python train.py --n_layer=9 --d_model=128 --rope_base=1020.0 --init="trunc" --lr=0.00272 --warmup_steps=425 --schedule="wsd" --final_lr_fraction=0.0 --dataset="wikipedia_en"
Each number is 500 + 40 x the weight over its row's rms, rounded and kept within 0 to 999. Layers, rows and columns count from 0. Numbers have three digits each. The size before them is the row's rms in percent of the matrix's.

# q: layer 5 attention query, 128x128, rms 0.161, rows 0-127, columns 0-63
# k: layer 5 attention key, 32x128, rms 0.154, rows 0-31, columns 0-63
# v: layer 5 attention value, 32x128, rms 0.163, rows 0-7, columns 0-63
# o: layer 5 attention output (transposed), 128x128, rms 0.155, rows 0-7,32-39,64-71,96-103, columns 0-63
q0 066:543516489543483513509483505502527466498480556512513503486498488524552501494564467595523426495461486426527454474480448559469514434456479490512520510526496537427512493428609493535519529562462505
q32 095:551530461513562505469499514451504507480508589445459551487515472518459577495479441479520567623485484546493584529515578535520535583433557511548459486492475503485478461592502553496504470499460517
q64 062:514538459467492524543486555490501450594438553519496500465526529478419501515486525492605477474534530546470549491420451469431499446485476483512525499507452459583521491500535489492531501407563486
q96 098:476505545517464543488523576417558512595532525440488449551471540552464578451465504483468541510471558444536528467508482542492522497520465538526459487471468483479528495483489492467572521578438451
k0 061:492460472469483502549497494542505549487538486459489471534500512595566454517517450492541569521514474526544511468463470431501371540489463554481508516519525563502528473477524504573449494530488485
q1 065:534466492469537536518478446563501531536496471552466430525466496437487535452504567469504492527572513528496482478496464456541526559512519474529499491518526454461487567533446475558477513490546495
q33 083:487442469460541504466501435534493473520482460533518538577488473534531472495531539401507442481493541504520531456469457511422504539559561544458516449535491558514457502442490519530511461583524520
q65 053:530525505497505511490577552501518521452550469458445551577482463497474519505566498446497499531444480452507559404463526440573541535530499546499505409389564564462514483506476508532456471486448473
q97 108:562458461476525502529466445614442477422462460546487540490533515481555449475525510452516497486567483531498449493512489436460523541546598443500543438520515504480496493553491442531528453492542559
k1 062:543529479552539497455569467400473522509540506539514435508463503455459498586479532473529503480478579505477517515480498508534535356466524504505479538513501516558556563478485513407555437570491477
q2 059:518517544466461463615500578515498524494543486462440520518471470425491521439506428472507475446526447534486465504488564492475477463397440468518498499496521498473482505578487563567464596487514514
q34 087:493538561475464456505519524434451541524497483405444548466468458525490555506429466476426500529478488500456507567448603534491472469496508523545545480443510476534511525527452523496526549529564528
q66 061:489494499469436490520472465528505492538478550490487498434519466478493510468452472538518491518425496472484430579491540476404455507515507482530469487513425520529449493478485523517505534484539463
q98 091:471526531473440512546553512426508552561515488459482472505447465517487597514467485574544523495483554466493530543453569478521501465459456527514426520491465467517448558502451537495456531501509534
k2 054:541472431522513476527452564554512556446443533500511555503532491495535436458563532487457504523559462573454519538531475511502492452547488490489527491562501581451511468570513508491450450479527484
q3 106:566481439476551555425571402587513474527506507521527487496530473495564515503543543487486493487539522483507495487464448488543489543555517451495530449483485547501465522491471433515474499509534532
q35 099:492506400422553548486531452552438509500537512565541515592482518462465468509560516534552522520484479532565473484480391457471529483509455532522489448535516549471507494506540483509543474422448516
q67 080:509501458500516550528564491476475499404449529477470476560471525493491500533557512495446459547559500541488549422457441428590573447467501568441479467494499508446508497513478478473517532553498580
q99 119:561460417518467534427441455564515462472466463525492496538569454480529501507506492484448524510571475540530488494520534424469495553540578439532510432559485563546474453490557464561443497510481565
k3 131:533458523505506555507567494471458563422530500550564478503502522530532497580534529465509497486470597505567571441519496488508510495415464518482423525565521507525529464441440439476509484479491503
q4 096:446513492476516523475523425485440514524541539520501514523518498508519486475541544534537509445499518474425485498460520537543507428537496520483579494481532462533554547419528450483575477498523502
q36 137:513595423461559510539481529442463496473579454547513485480451502493468552499560444586566443549478409446501529514503452463508602434467480564486489513420568480490496517483453449480551446474514474
q68 083:434505486499494556531519409522501516438437507433521518527545480528522539511447520593512464472504447500469518460499527433483539472522556507458529440540500515490419530451489463526508521513505509
q100 085:525531439515547469512470453518451440447526504587470423498528504528517457480519492542481371503479426580493477494491476581465502452514479482488517481464534533477527515492555513509521514508524476
k4 078:501482484448509497419548440524464559504443437460476509488552446560525560534474468418467503445553468543534523425526480452469479468497578554535493476536495487541458502463468540464488443458507541
q5 218:530542525501529447529532526470469495530569542548514504437410518483427486480515530560555466462442503464443476550420511617477552451495475519471562526439512441484485561485510492506587499479509460
q37 129:490520559574518471487507561516518523566527465506506469452466506524448541447461477456421543529504478489442567489517523538511517482580512433456529533460492455458499510470563490537541518497429477
q69 134:510505595503437444460474513536502524565511552498514528493489537420438442505454503504500543488412532481475471568496568582496473526485532472533525516498436455499489503518549521560514525471465468
q101 237:522515524478549453512577509522479564530541481529518516459417535468447520479499545485483489495451558446435507542510512567509527437505512515458528512460535439498536599451415498501606461490515434
k5 095:511486539561507529553467559509498436559557507484469475487468534457443466447478480471466505534472480485433519556526526531519557472547482534491535560459481537471499448513531481518493552484493498
q6 105:477583589528543471521508498446480562406528464467474537495476520548463521539499508473550524527509534535428514511537436546486497559427516473551497557465502498467524536490486529445478442519401557
q38 123:544495439467478519455476467518534465479397424534510510583478477566517543440463495440463537493576513503458492480513473534518493507530509472526483514521519517498422545547538498550475509529429554
q70 127:479493525523545549541574470547573468487496483497500600528561501527499469455455503391500574476523529599482533462545415496531530540492495548539489510546522571526470478491538552485452479494464525
q102 079:491532581526477477535471531495483533471511516418492585466510553447459478578520478477509515522504594554480514520602476525451566533486509431539511567536511464538559485555462532522554548496525460
k6 089:519479479563520515446480523536539463442450433522516456505573506524501421403431439485431518548550511511471489493452407509504490500480510533527488511455502583526467536517510439544498485580523515
q7 094:474508535475499522503536525455452491528537486449478506506485444507587506465519494533473531533537435466602602551550478451505522511452492502502509442553542454459578516504476575514459544555388452
q39 090:449502579484565514522473512463512498485459576471516518451518501427502488519418511494539514529477537461483460477493470493548473535487559539509519521490494530453456473459488411440465460476470552
q71 107:579440476509482526532552502466442513492547501465437508475465508532537501514523492571442496530531435492516551534480502404485490460497509562490545474533511492505583457548481539459536494543494512
q103 081:448523494592450498538508496495531448431492487460479514560496520498531441469491503506547467541574399473493524537484510454541471512489427474500560474477557503492531467482539566510505592548463520
k7 109:457549560530494481483505532497539459463597440461462526576496440509487530484466436485521584481522479561520463558444494407514480501598526504547445523546415490505462466537502485477479520493487500
q8 064:382505482470480454517501485528538551500455473528455477456532452526475458495460535529525539510469488484452484470472520521487474499579478537542508547509545458467518481562493513472478486486542542
q40 094:575462511483492536537506509477546523429426428555505447503509541544495490515554567510489489533504488515487449454530450518537534528468532454459503558478575468483528496558508525493576495548484540
q72 061:418546487456495533586487489508513514512470521546512489478528406432462461514474494430511512553449473479470495507462451455487523501604532550541501515565495540550517545478502536486419560498465501
q104 115:498512418518506438539435510522484502436475496572424483457506503496464507485486538493461501475439452505421436480523448570483517508542532500472486522466575528491562501482536505524548491539467480
k8 053:542452485447498509506459444487526520459553478423508536455490561533513539522566458505508532530528516607482529451495464506475478562466544510576492563524507507536512527489471523592469554436561539
q9 058:471515543445497499544532508502591471457539522435517566546453502456539503433536498485472510428550487472453511544514505542494516485398430448498502461452546524512473513483475517522504476519468524
q41 078:468564577424527443506532531456456516477543472435465516504510477505528500517461489497495451525569493569519440469487575463566499491555496529523529520502494580505488531484409471455516447534582530
q73 060:472477508491516495549444524537559477500589448458514482450503461533560433421516499481521483495539495489517418468480469464444511538546500487464463492445493560478468489502503480566511497607467467
q105 117:442486544520476568520506504471551484548461492437543485537511451517515536500503503508497544525551498518543509491519529453518497519466507461519476452493445474514462469552518490495420519528495549
k9 078:512436480524531505525523494524490504531471500525537472543495517523516418550510484514542469540433569498565558449463472480486445517510457540486517526595514482508510476424548436466523502538474460
q10 076:510510526569495462537441567457442560465488507499456512448510486549486433539487472507522533518425487545477561534562530551466500489499484517473485562429475500510532440511536549454518487496509464
q42 082:580510518563412556542470589438452477496529464536520566440506519512522489507497469464516504505466469502453498563510484520543529471475467512500518536506515501521443471494518501509498510481467460
q74 066:489515571510509480510551486551504515522523469504516544529493547444479596541425463535539488495494530456514500580535498470526530511479558555513504567566463444491532501495538520456513463540447449
q106 125:482556508484529436534546532461458568512587548532464480434441535491430477532531528523548454494416522456459506535499491586535509424488457513450498562431538451499533526445470495501539482451499419
k10 111:533567507461478477516460447541533466517474470470441522440492515496471545470469516501431505432534458517439448497498459561481539528567551461518535457422496487451515552538524582532494495469487504
q11 084:547480437460441491508532480517541455510503456519521497498449499460534557470536480491480442575584524435532493465459474406534517502491495470492486472543491511502426516517368497501521459515545564
q43 088:513463477447497509472566497548553502537424488427493516516476503590539471471480523387467470548532552518494552473496573440504507502589512536457524491534464560462486514524513491510473491508496521
q75 057:490482476468463490532513525432517482517543523528458509487440524466480441500546559445467558522522561519520492446414484490587527472520419496476511518446504516450519476454435438532539542511497539
q107 119:536464485510458548483505519534536473513430429470511480560532480533510553495482452518478510558589478489569476483526518385515473507532576471519502466542469521508477496580485513496420477567519593
k11 082:559429472511546525521530496453477559423489544572534477471494543467509417563547553499475587544498528510500542436483421465504559500486476507459454543583510597439509456477435452440489443457499527
q12 128:546499396460541549425555384557522477490509487557536456520522482484542529493520515511482480457573522486483497472468399492541511509537506446498476478481491576517471564433468427498480481495536530
q44 092:551434422458548502497477510509461502521543497569497484522511513444460504520589540506488557601466467448532535441516455431510537488568450525483513414463500515439545461548516487504560442492520480
q76 099:576509424453490525537533508477496488448466503511473452513445543479499519508578461496483520550580500523471542454496415459596563485498460525454433516441513518484507539514492495464510489555518594
q108 121:537492397517479555456431475558508494445451479505467540583583449510542538486497466505446524484572466539552474479510538453501454553558572462524514462535470567522461454543564473539426512555472564
k12 121:487423519486481542474550465457502540427519505507530511495507532496547490579545518499491523491460595493550522477537532505523514507447483511518424526588524469517526448461464470539525486479502496
q13 102:446468485481528547446454458527478556511532475498542478494537482542422482475495511553514575431500533505485546467546579538484495560464471495486461474496469623506469449473617445475476516483520512
q45 118:460458533499508549433482526539506576506486485497501483531537450463518509480503463468398576485530551520534542463549531467478507546540520465497482469588460513488490422512519538495456507516478467
q77 094:513496528448526522457519522505502563570544462387454445533525496578487522532476495530454527495579548521484494513509546509444432537501579505515526485554442480478518499484539463487467528540457471
q109 084:491474462512507532486494476513475539494428472501535594472526429543523464503509460458486550468415497564547548523548577507485494528503510537461504454570485558516480424455560495541530517531428429
k13 110:436464530529531598516493450455448525377487514522550514503567477505559502529532533491538520478501515511560514465503551509500484516380457480509471556543500526528504398541535465490453502456526532
q14 081:479504493546492592475454483545461493504552477477526476518551490543528534544540542560467553501571498509550532553520431537507497495479463499492534523459539515502565450553486466498530557572540507
q46 101:543543475460503502537520525476561484403548513510518552512481491459517497547545483544566428526443507501531370564485482522495498509477467479559495520504505478566556494536445455482573465487559400
q78 100:499502488523548546491447482504594535496504471544543536509503484518526504542544546550545546532490495441503539493574491470485528512542487442467504546479528529490550495527356468460569453530514456
q110 068:529511478516478495518471543502516436560421470495501475509523414475464487523505488538469518424529466489530504538478447510529483576500447518548533536496499545534489483466546498543476517572424607
k14 093:542517500423500489507552489517494567440471431535568499491464519556515516441551413439483468494490560553520532495522480502478523520481483498477452495523535459479488540504424556523529445507489447
q15 105:511496480565500491521569538527484519458459506455473543539544529440562442506528511533541532476527510552538494566516507398574493510450496447563466599506489451486536473539446454507441459544407513
q47 095:475538494489465524514529441521482437422440550512487566547493504447511514491510529520562479444546542516529394510496493524473461509395477463592453507532529488607486494546514536523463530434480560
q79 104:507506510480453510554486573447471506485580537476436562495534495395529520448556508517524679455548470575542490469531472453537515515488484474464500443567478548520530463509490478468476503537443497
q111 084:501464485534517501485570431411445534503491554486495452500511494457521518480517534480476500534497541528457524534514544462589556470517509481506452490577454468485544541453432487476498495489520524
k15 097:553530561465524524502498385532552527451565437557510526575519528467480529594480494515477470547551555505448447473503488453507513489488534507542462497450521417479492506561460497549570493484533478
q16 092:460511466461562515520496437484485536478444543521517526525492459550498538523579496481472501444540454502531482527385459491478497434481515510481502481512472561521459534459566451568440448488480482
q48 084:468499536523466459521430524473517545493521483474521509497492537559466501459475473529453512513559475515476599473560574464600577527538538493474529491523510508430412490537515581492454491502492515
q80 103:480488514487530478491491488508502487516467514405465470555508492535451516447560447494493522548508521580500488530422504514501486528430515569478479504528494493542561473547587518546503471564488513
q112 081:408516475469541544526478455451492468516525468514538507477469467553569592555507527551442571502455469420513465545463449528492444423566443519523535470570493460498482548481523422519429538513470447
k16 106:498589490523489519487490495522502491396505468446481525524575575429419506487504510494483540540494467497438548522512604500472483518536529533533570564508469468525467445563555532466575480487495454
q17 108:542479470481522496526538398537562518475498537599556473561476549436475541537506494554443473518480518471444414506590493458525528478528577472533483478538496476569480543480450523492530458471519430
q49 108:517502477520505472468482529519558507523576489494480459478485587479443526495487446505416490579438505428500557492570512466539546479564492482478493502440469463461536496509424492505548399536545436
q81 109:542495557565440499503532492518532446513563561500509536537464547430475501561484484537524525519519524450480469577519505509523521489521490496549514492496488460568509517544461499430542481482571492
q113 092:574557489457537521458498511585500557485487503544491535545464531497495594519539530495450505510572467473461441488588477392445527503541600464456516443515516476461451534543507502542525447484448492
k17 088:536496519536484558550547541518516495497509512574507447557422551491371515442535510521575487464485508493444515491486564442587531448447500516442481548448477397489518461529507484496506537544561500
q18 097:503518455528513426518547454527551488471388452430516570518498440535502516498511565406507509459497467558518509472476463498509463592506480541517444462484570554519459500466605528501464482494455552
q50 118:492522484433514452484526478510523519526481463440551484478475467575471439447479494408424491523535534514442524451453496457547448534525513513512562441537504548455445557506583536508463541545461550
q82 095:537529484571516488436511471541506463536469505465470424485480449565501416447487509443438464510461522495411471572467586525499468517545459545483474512456495454523480502461653439556435522493477533
q114 089:484439510594526482524568449498531493520502474445611550488450487509535559508495554500550490499473548432502520505562451444567560571477502536498474515457512462486461497476446462499550552502434465
k18 100:467533506444485563535408480493508481516525476476544475520566460542528434486481469538474454457480454487484530552507516552423485549531554544500551506496492553469490419482587479535434491494497503
q19 103:479480501484525475481481474480510456571469576497491456489454472393495461438473545411464422453483477410486487473448481521514496518528499556437569441452569509498478522488517412497544583506463488
q51 093:453521428486557521529538458482443506480438514476515528477511480453566427523524527512586490502516488534518499494460433510470520506380508500541539459560528563558508490433541456429469547447480575
q83 103:458547563455522503498452497498491473490415553484495482476480428434466494538536513509536465531562466464519524509442463485444510525498513501456502538445559511491511512483539505514471515544399484
q115 084:500460490480545527482557433437467442510562519458516512483476533491542447514470512460516459441503537552514554443459493467567504571545470505533519469523546522540512515442517456476557451543463474
k19 101:467518508521531524537487474497505510513518515486513539516500488527423454499522545561480540405513496452426541468519481476516560532534541505492583546537499511487473540492564531424453541443498472
q20 114:496511460450525447470460524483565454445508557545490504491482524480546533522554529480521484529504396532514543490532532474523545530538546493534503393391520456489469514462508453422502488497515529
q52 097:503461458497466529467444476601529540551447449506441403485503562491462525479543493494406491568513503494479489477564505464550514518500491453465478446501509540418555492488512491457460436572466464
q84 107:549476506477543495438473523496586450468509503523473481520527537493551535476504536451504548536529492572526473533546447465535480509447553510520505481462448478498536484579449494455451497526602544
q116 074:470492516542542476484509494585498488477414523457511464528487577532497481412563517482535475497474489533516487497548523544533547495550553513518514456507504457487489481550532495385507490534479495
k20 112:578480481497442555532469569526454506473520502545434451512562510463528412535464462426484488499545481516447523537532451522499527513486545463465500566504472635442455467507468511559475497545431540
q21 089:491509471486484588485529433539478470516538531501481535546454496492549512445502512581480451452490546419448520515545524531530543459532544512490552462500539473505474558451428489470582520531507445
q53 096:518504517482546477508509579465479521526603462525549507462483510553476486484494460533447483513465463463490576477545530488519591498592504530453519531401478468486541510453416457492571494451536428
q85 119:491504459451494533495524443485504486467550489535540413491455519484552478524567502587562457508479466489487483502543534457522539512508526477452528514507465416455555552533406490440546488511496478
q117 078:501503468507429531504562467580530433490500482534466573561496545540557496433521494517478477508525463480445459494436511510589507531560512513494480462453574527514537528516521537439547477619506459
k21 106:491435671518483517513470474504464490492495499490505477484443459535475562478449481501549507530486440539542509535528533497499519510476537537493505584496505404484469565512532501524521563539451502
q22 105:538455469498515509469589529517502499524520555543452523586522571493520515480529551513475467511447462502482499486567494528564520418551486532479520467484455481548509516527408467499555461548541471
q54 084:465469468505563479500539491475500457509514485499526547522450472479435521539542515514532511516433472444505522502474529517500500520525422544435547497489491408512493487548462480568538463465563443
q86 107:559456505519506524503595542522455490568529484502451517488488531486499425430526475552483439451436512496454507518432535519527503437543479550445517432533482487488581515496538497504488481545502495
q118 097:522544492471542543488498510520516474504535474509545520549489481469516561528488511537500514493535507525432516539607547381525563475545516454512554497500505519521473520459524430575496492486498536
k22 116:517488578548508556518577532413494511552577504505485459494441497475464503509473484488461531537489539536461498490355490515461532475456490475464406499522535530457527531504490435511514562490502528
q23 097:466527493549543523487530473527519501560520520520522477537445517486458581472462545486502506478512506470466521531555462589503522416539515535539545529412586514514480568471488471426543542505509469
q55 093:499490529473495471500455530491522465520603484505537479498453507509441598518483472523453500574467536466466561493551497439565565469573472531474544482470495448484486515501455529526559426467534433
q87 118:483438523497450574503540460509561454525490525507501491529430553471447505527499534457486518562483530455455531506556468471470557473588497538444488468476519486508505531485514492445563502505497502
q119 087:538519457438520493526489485489518435504432521528414526543508522522540495460561477460459509501504357539489450520493523515530496478548527460459451503505556538450462560563495517558566492529478577
k23 102:489512538513475504504481540471481474526489518523529518510413494502489429495451464562560531561508501436475525469516445469562516595492492492443545488538496547502485499504531469512478482549511467
q24 116:516496569487477442519479572501512539461427451488439535507522534505487474502516463457513521540519474519517555495502478510438495601436528506499432501553462531502508452516528567454442470536469585
q56 089:465487482548457518452486515486500515499448521497503508557511483554523465477486519467508519391574450531480574453424480550439457531503575530484457475551523528480448515476553512476429580537501544
q88 108:464492542499490501565470498504431447571478524521492458519511510435518448443520530503518543508528465512502516473433433497462517485487472516461504526514522524418465476483615465508450505412494454
q120 086:472523546510452480524526614497545538458467474387448534495518493544456432561502437518529516488465445516557497467510475501494433492428523486477506567489470442479499448565486540527488551494517494
k24 113:445508452520549476520445485562521486538474508551503535441537492517453467476373452548460537450483527453423462483464523549481502513543472507474435494474495529450451562474556491538482488466536484
q25 083:428523453507481470556407468479558483454457519479475553460518484580500429512508567494519467457488469492508496484520509435517503521485424492489479523598551495494454466514571464495471540428439513
q57 100:536539516464532511505502547485483511499457507431535485474528396562545498464483496444542522444552493507485469505440496459487446544485458521513496489516496555475478519456543492488417571441455553
q89 112:443516426416464484518431438453526494544510415543514439440515440506596520470483515515551544441486457536562497485457456477535514537552503475477476462525472557479463493494532456485415505476483471
q121 080:405451484546448482523496472454429467462518536474489488484517470527505497485466523519549474479434502494533547444499491536475496446438481618490476520487530523506489460497504510483492548454509519
k25 119:563494527436515533453480468513482491543473507432471528560541480554605540494486441543554436538489474524497472527544537478491468522524469521483563503472514469478480527480521490531487483569529489
q26 092:463484469504476523510504465545494566511511559505470554528539508517498498456563462563490503556478397496532510495479518491437453529588511523435474501532443511526529477536526525485496421571545473
q58 091:520498517495521476506517490511566603532497517539516527484457467461463483457546521428459477495502531457474566551477508500501510530603561540449523548491517518497510508494521449467524509570475431
q90 115:502545504485610488529457480571494593455507476497542441482520500579442470531562485470517455489437445545515538529449479554444504458463532546469551519468541494461560493543425479514537513442517446
q122 073:528478554508527530492548464503507465499496580472506563521478554462510469507495469451574516516489481539470501484547594433516538502501539475520515470486463563476457512508616553511544530485450512
k26 107:465517455468530438539486574487514547389428479406456521498515485548489535496514500464473518513498453521478465462441461571468481506520499575510440469441526515511492497551507549505572577461523496
q27 107:483493514469517524494491527486562476485512548564526482461477509506523498475461529436473460427501465526559542505513404519421525459471494538494577438436492504478499504469444461547523515506541497
q59 089:561515509378443535500460587544516492583528458529465500496504493528516552538496447497506493437492424540493512507551549457462554526554513523473492422440513563483519546552474511518520475490458499
q91 109:523516513422497518457487504555514496581497438522506469473535496569563469532489536440508501428481435545497530463524487555464496528541503503518529478492434536468497541535467453523512536495426534
q123 089:468499503467543574519541543559516460527445555502474498464468488548490483479455508438506501403501515552475502395534467509499493506513490547458495490452499489537467449516637445611496525482451504
k27 108:494497458499442500520530527529441564522492442492500482501512501514530467461524405510487500558493504488537503487527445499489539473505505439530507486565529627505527554446471532490528529590468527
q28 102:478564442400531452503403499475498493503560498510524463423488450514481525570476514453441471466543531489513502491511481578553460477516490442469526452488539510476497532516549517569533560406471484
q60 113:484513467525513471505476551484490504562445514439531442508512500496520563520464576504560508488481535485464441554488474574539474488484434470524529488488559568476495529559539465541519456352439435
q92 124:510489461532454464441402537432529456500516454511447446493535498550531597502501524533509472530474531529502485517554518547510372519538491488528473535473488525452498526579532488547456478542450451
q124 092:509460516419489539513501551489515527514488544500482545537507541508472466527481506433515428482455553458509609424475549536535501496464524557477545413485550507489530476480531531559521514523493494
k28 098:535454461477496477510467487485495514498539564497528483564561531479556533445506524527529503513460498474540462473504538459482516511497503481493549558474506618529482513515479510409430385545487521
q29 100:562476485497517501489511433528476541485540479543533440522483500458500525467547521528428504516537523521423519488561431545561536445525515472474488545448534525539521570459402493491588460499488482
q61 102:530563486474498467486515497509534492468540547551558500494461490469504466535523475498541401534422459401515504497527505458495507557496467517610507497432532479509518498500427407515565503468509407
q93 110:531473502531493543538502511495484490479586531513493512502495512488485567549578533541543543550423502486504493487533454566498579448522466533488477542440617497495562527508506480464584466474499484
q125 084:566543483426558494470500544540524503476513414507467524527474477484438504477489487496468505450578481491438490529593441462532528546548538451506489479453469462511548559473469505541545425506427552
k29 112:495504480479505552473546459516537496498533537503536497484396609572464538451463555455437511519481552477451469441500501514497524463548493526469498465517560478534479565504520479505565479542537423
q30 101:503526556512471476545439538448452520499444482462444490484495490484492539483502485483541480557488439550454499513493508377475473527511483518498536546569435473471465513487474518515538481487415484
q62 087:557503487511467501444474551505551492564538435511528474484538539540486584488450476471427557541553459481494570452541536524539547508537507467473405511465499458462518467534498482521496461468472486
q94 111:473511509524480496528467471500465502468430455470457421521520522489499578454502516523489504520577458605522510473501386390519546537484497526450471502562405480475452502538474534497475469484462500
q126 072:507489504523469502508556533426438514522509501513494461489477508523503512478422498521540491544396528471494477487492490477511484468543491561485538518468478468484528526496459492477463520517594438
k30 120:527502457507504489495477534544546470497511479489476484507582526516442541499503457463484561511571423522454449480524471490512467519466558535546433497493459498471511479488509502495453504540552537
q31 109:457480515463498509490478565431535520479503536464425483461532498563522517493467478466524480567566404549559570500466556436464493488534533529507470458501473474502440497491507479410437557579519526
q63 089:480498533507449526485474486455506468501406513521487543515501419542541503490464517435523512438551533498520467552473485453490451521438502565526535488533505536604408478474521474404422561476487581
q95 100:489484491453498510508493525464534572434428451477506479540490514572505575446469465409475499515602456528535547492427475384532549435518550527506452444494499484556441500454454510424507527471542536
q127 084:462480608446520515493517559493480503541467546474461477396495500501464416485466474474576510447470451534483529567526588523462488467455466510446535513507477493578483509458552558507473582471459549
k31 105:528517517541441508610521588565509449507500436454475503508510390531511517546475470490503509463565477520501475505506444389485478551470452468487509483471509609476461496512451533496501508467493525
v0 080:552507474483533491473515528473530520447515492512559515495504451446541588471521441499498441439459527386506600478491514461512518462502570519478511468501545514478484519512440439571516530501462492
o0 089:475400440485477432505440489520475471504513451506496453453563514448528569481516519501450490522490418526528486455491468498557481518510499517481461545513466506455434518515469491430543514522492484
o32 087:514544545524464496558488548491423514452473485528546535463467497468412487494420486501541537483501521574535442483491418608478499501483506403550488502467408513519557517497518503464471495455545491
o64 107:469395459535496482473485520531539436453476492491542507463567450424505539486476476543456491475498524417486498498607441526508457489477463482498546511482530537435498495532511463463469494528453483
o96 100:486366482493467489486470550476466505473529520474540446464393498486521591573469522472474500560459436443534525476448535430603513492495513533485487519491521486486449529508411502501549469479472527
v1 082:503500443494578567500507507498529513454492454470554492400506543565504460450510495458532507475550482478476565509557523488533552538572565446422485446452452495480513517481513393520450530554444544
o1 103:431460457484557528523464434551506534495571532501557500459550452495546536532602497565434512498550537496535532502488427552501504555482454503517513499438603539464482539517537486485532495514484536
o33 091:509522567540481474517511462440444490475526546450434492533549465490468566518436533547513508505391578527531491549461531482464475461447496556477500577489549487498486499508457545482572456447523522
o65 103:454500462481489461512462420474476454495536551524516501504556451505556545513501505562412491468438522439475494545533476574529565501559403539483578496436546543470472520513480524520542504486447475
o97 094:444430477471550512539464430527489489537480538463547518469518478540519488496548510501508504503463540521493487487486439529531502584487481521532525533481578539445464504471464462473503443509428473
v2 099:568489488440397506532440503576439528505522486592476545515504578495478408452524479445498468517500483459486504471416527584482511473567551490474496456520551522483495504509544460550540484442442471
o2 093:489517508478418472527411478502392516593559531546549471492527400491471482542480498523473476503472479438583485508480514517498470471520413543494468497528548492478527524506516486512575504463456422
o34 096:448549555574501480529470532511457575554503520431583494483498481506442496484398535547523386524418547434468489567545482495495476486502423480494525509473532408510497516532464548488519497483469484
o66 100:564522524440458483541467517442481534524485508557477528519499536453534523524464530510524445465505504436536467453464521473462534520527493445549432487579484484457492494520404510469563520458485445
o98 112:488522479521474469507469431499483463545502526538519509459486410525466471425476451524452507477455520433501506468490491621508430462533455591465524462492537569421514530490611429514510523492423391
v3 080:463488443482507515469466461469541501457468497419455460554516513467531522547518503587500525482504481471493395577479545504525549501539457502505529451494504456593496518541456476527561535535559459
o3 098:528558569469555505505504595432526494546549493551491461529456536502586460450521471541442468472513523467503490498508454482399489515531501502462487427478537491549531544526438460477498571506517500
o35 106:474549513529563567463505454503537459503446546509439562484458453539546440419444486504500551528545483562475577497479450552512480529485533537454508588431564517542454518411540514503450514474528601
o67 106:478469571533528513468437540582521504495471479504529493524530499506496500495487458490427425531486503442459485497501512490565466500542471509469531493492509413522490472429482667540517585476499530
o99 094:539542535515506477539503573446486478513504500552520465545525541492503530526516522559463481426546540473486449540475516452429514541511500469502481468529494477597545487581422430479592501487537526
v4 087:494540409435528472559503427429482481486430520421446613499521528507518542515474426583555521554488493485548496504493471536460543532545411486543513566484496539563504457472462544488519499483482540
o4 105:471499491515469545541570525477519545532467535532449490583467590505535510547496482530517530532601583478501506479508503429435554557553540439532455488515424500490452470509433541519491457483435501
o36 099:495441536522448519543505503510548395514534506476465449501446483431570468486599582509449489494546546498512461565505539447517482516462512508537508507521460513466510475532544412536516536468489442
o68 106:439485395495497421614542451455419481520560504477527536486448569501469500606471440519586501479559547556502530521511473443460557505555513546513452544475434540484493460496543478497501446453458477
o100 097:541579533451560596419538547446505590498483482528450502576483558574516538495557509518554507504567550497528472509478539444425614570557522432493457461498460481552468538558410514432477491520518559
v5 079:483481498427431537484519480451512453513489484458468506574502567435477542345549463556491574534516502543502518521576521440538531480484462528534497505491482496521485472480551511497517467522454486
o5 105:553544584531477526479544543490549570518485521511497460502540444491512431478492486503485533445479609493577494507479436517363464519514504545510459500527535572559550460479492479538512561521506534
o37 101:546482456537569474432465542536504515491529473525525485472457464524534447594420460497485443522451479395430480494555543538476477493467491517494490514505580449467482470461537511492462535528515451
o69 106:539552554545505504476496589528514617517457489484505474499427539501484507500453520402532508472507502539561514490459549485478465496528533485555467545556470537492514479443530475543515508490571466
o101 092:558555524503551522551510553434513558584448503496475521511559476493475483403540520521521488415515541510521467512501467492352538545460513589488521472440537527498513482486480472527552585486525516
v6 081:426528491527444520548372485433511445478544502594516421479507485513529535481540527513551559487494431489536577523512530516584471494495441454474478530497453472542507477545564426488457551496465480
o6 093:420497494517501452539478555521535552510494513506544531469579508466418548537496445563507474505507542489557470520592548523505529434506433521474520488457535530453508474561498536518527477475475474
o38 097:527537453482516481490561486484478481513514529421471523540642541482530484546472529480573397483534555470521445518510566518449486531354527519514453529521556489502471470530540532491416544468485518
o70 104:479446458472426498545402532503507550509555488545490523490553523559574550525500536491505564517510489499566532509523553450525534504550448601490504505497504622477436542557507475537455461467492509
o102 094:462484479524503526544505461485448485479478493504559485506603371482524479480520520575484481444496492507480512518529574542546461496495439497470595525442532532528495542473564498557573468475435415
v7 082:478477443493499467486513499595556493528475465470470495487514569489498515513498488526484475522461474510505523519497457518504575536501509498457519451526439590495460536487520537513522408555552470
o7 095:504550518504554531509500437429481467490433500525543529556444476523584466512518510552535473488489538457457531523492479569461475499471495479522488467557542559483467558520565450519464563475590536
o39 113:559409518502549530465492537537469492491498477504492483502481485514522481483598517496411547580515489516547583464511510452435511484502498565516490488413545499486494435512479489492559514500551558
o71 099:474577499502528487552530433497405514495491462521552510478409527520503483508457489537502424526515545509491522529430509509429488490478522474493470452517498474534540499455523477506585616508571518
o103 103:471527476505483473454493520509513492502519505533473484513580498504486553498511471560488519464475537498476485503511494546473467477543451435467501479558411576436489478547469486467430455506571484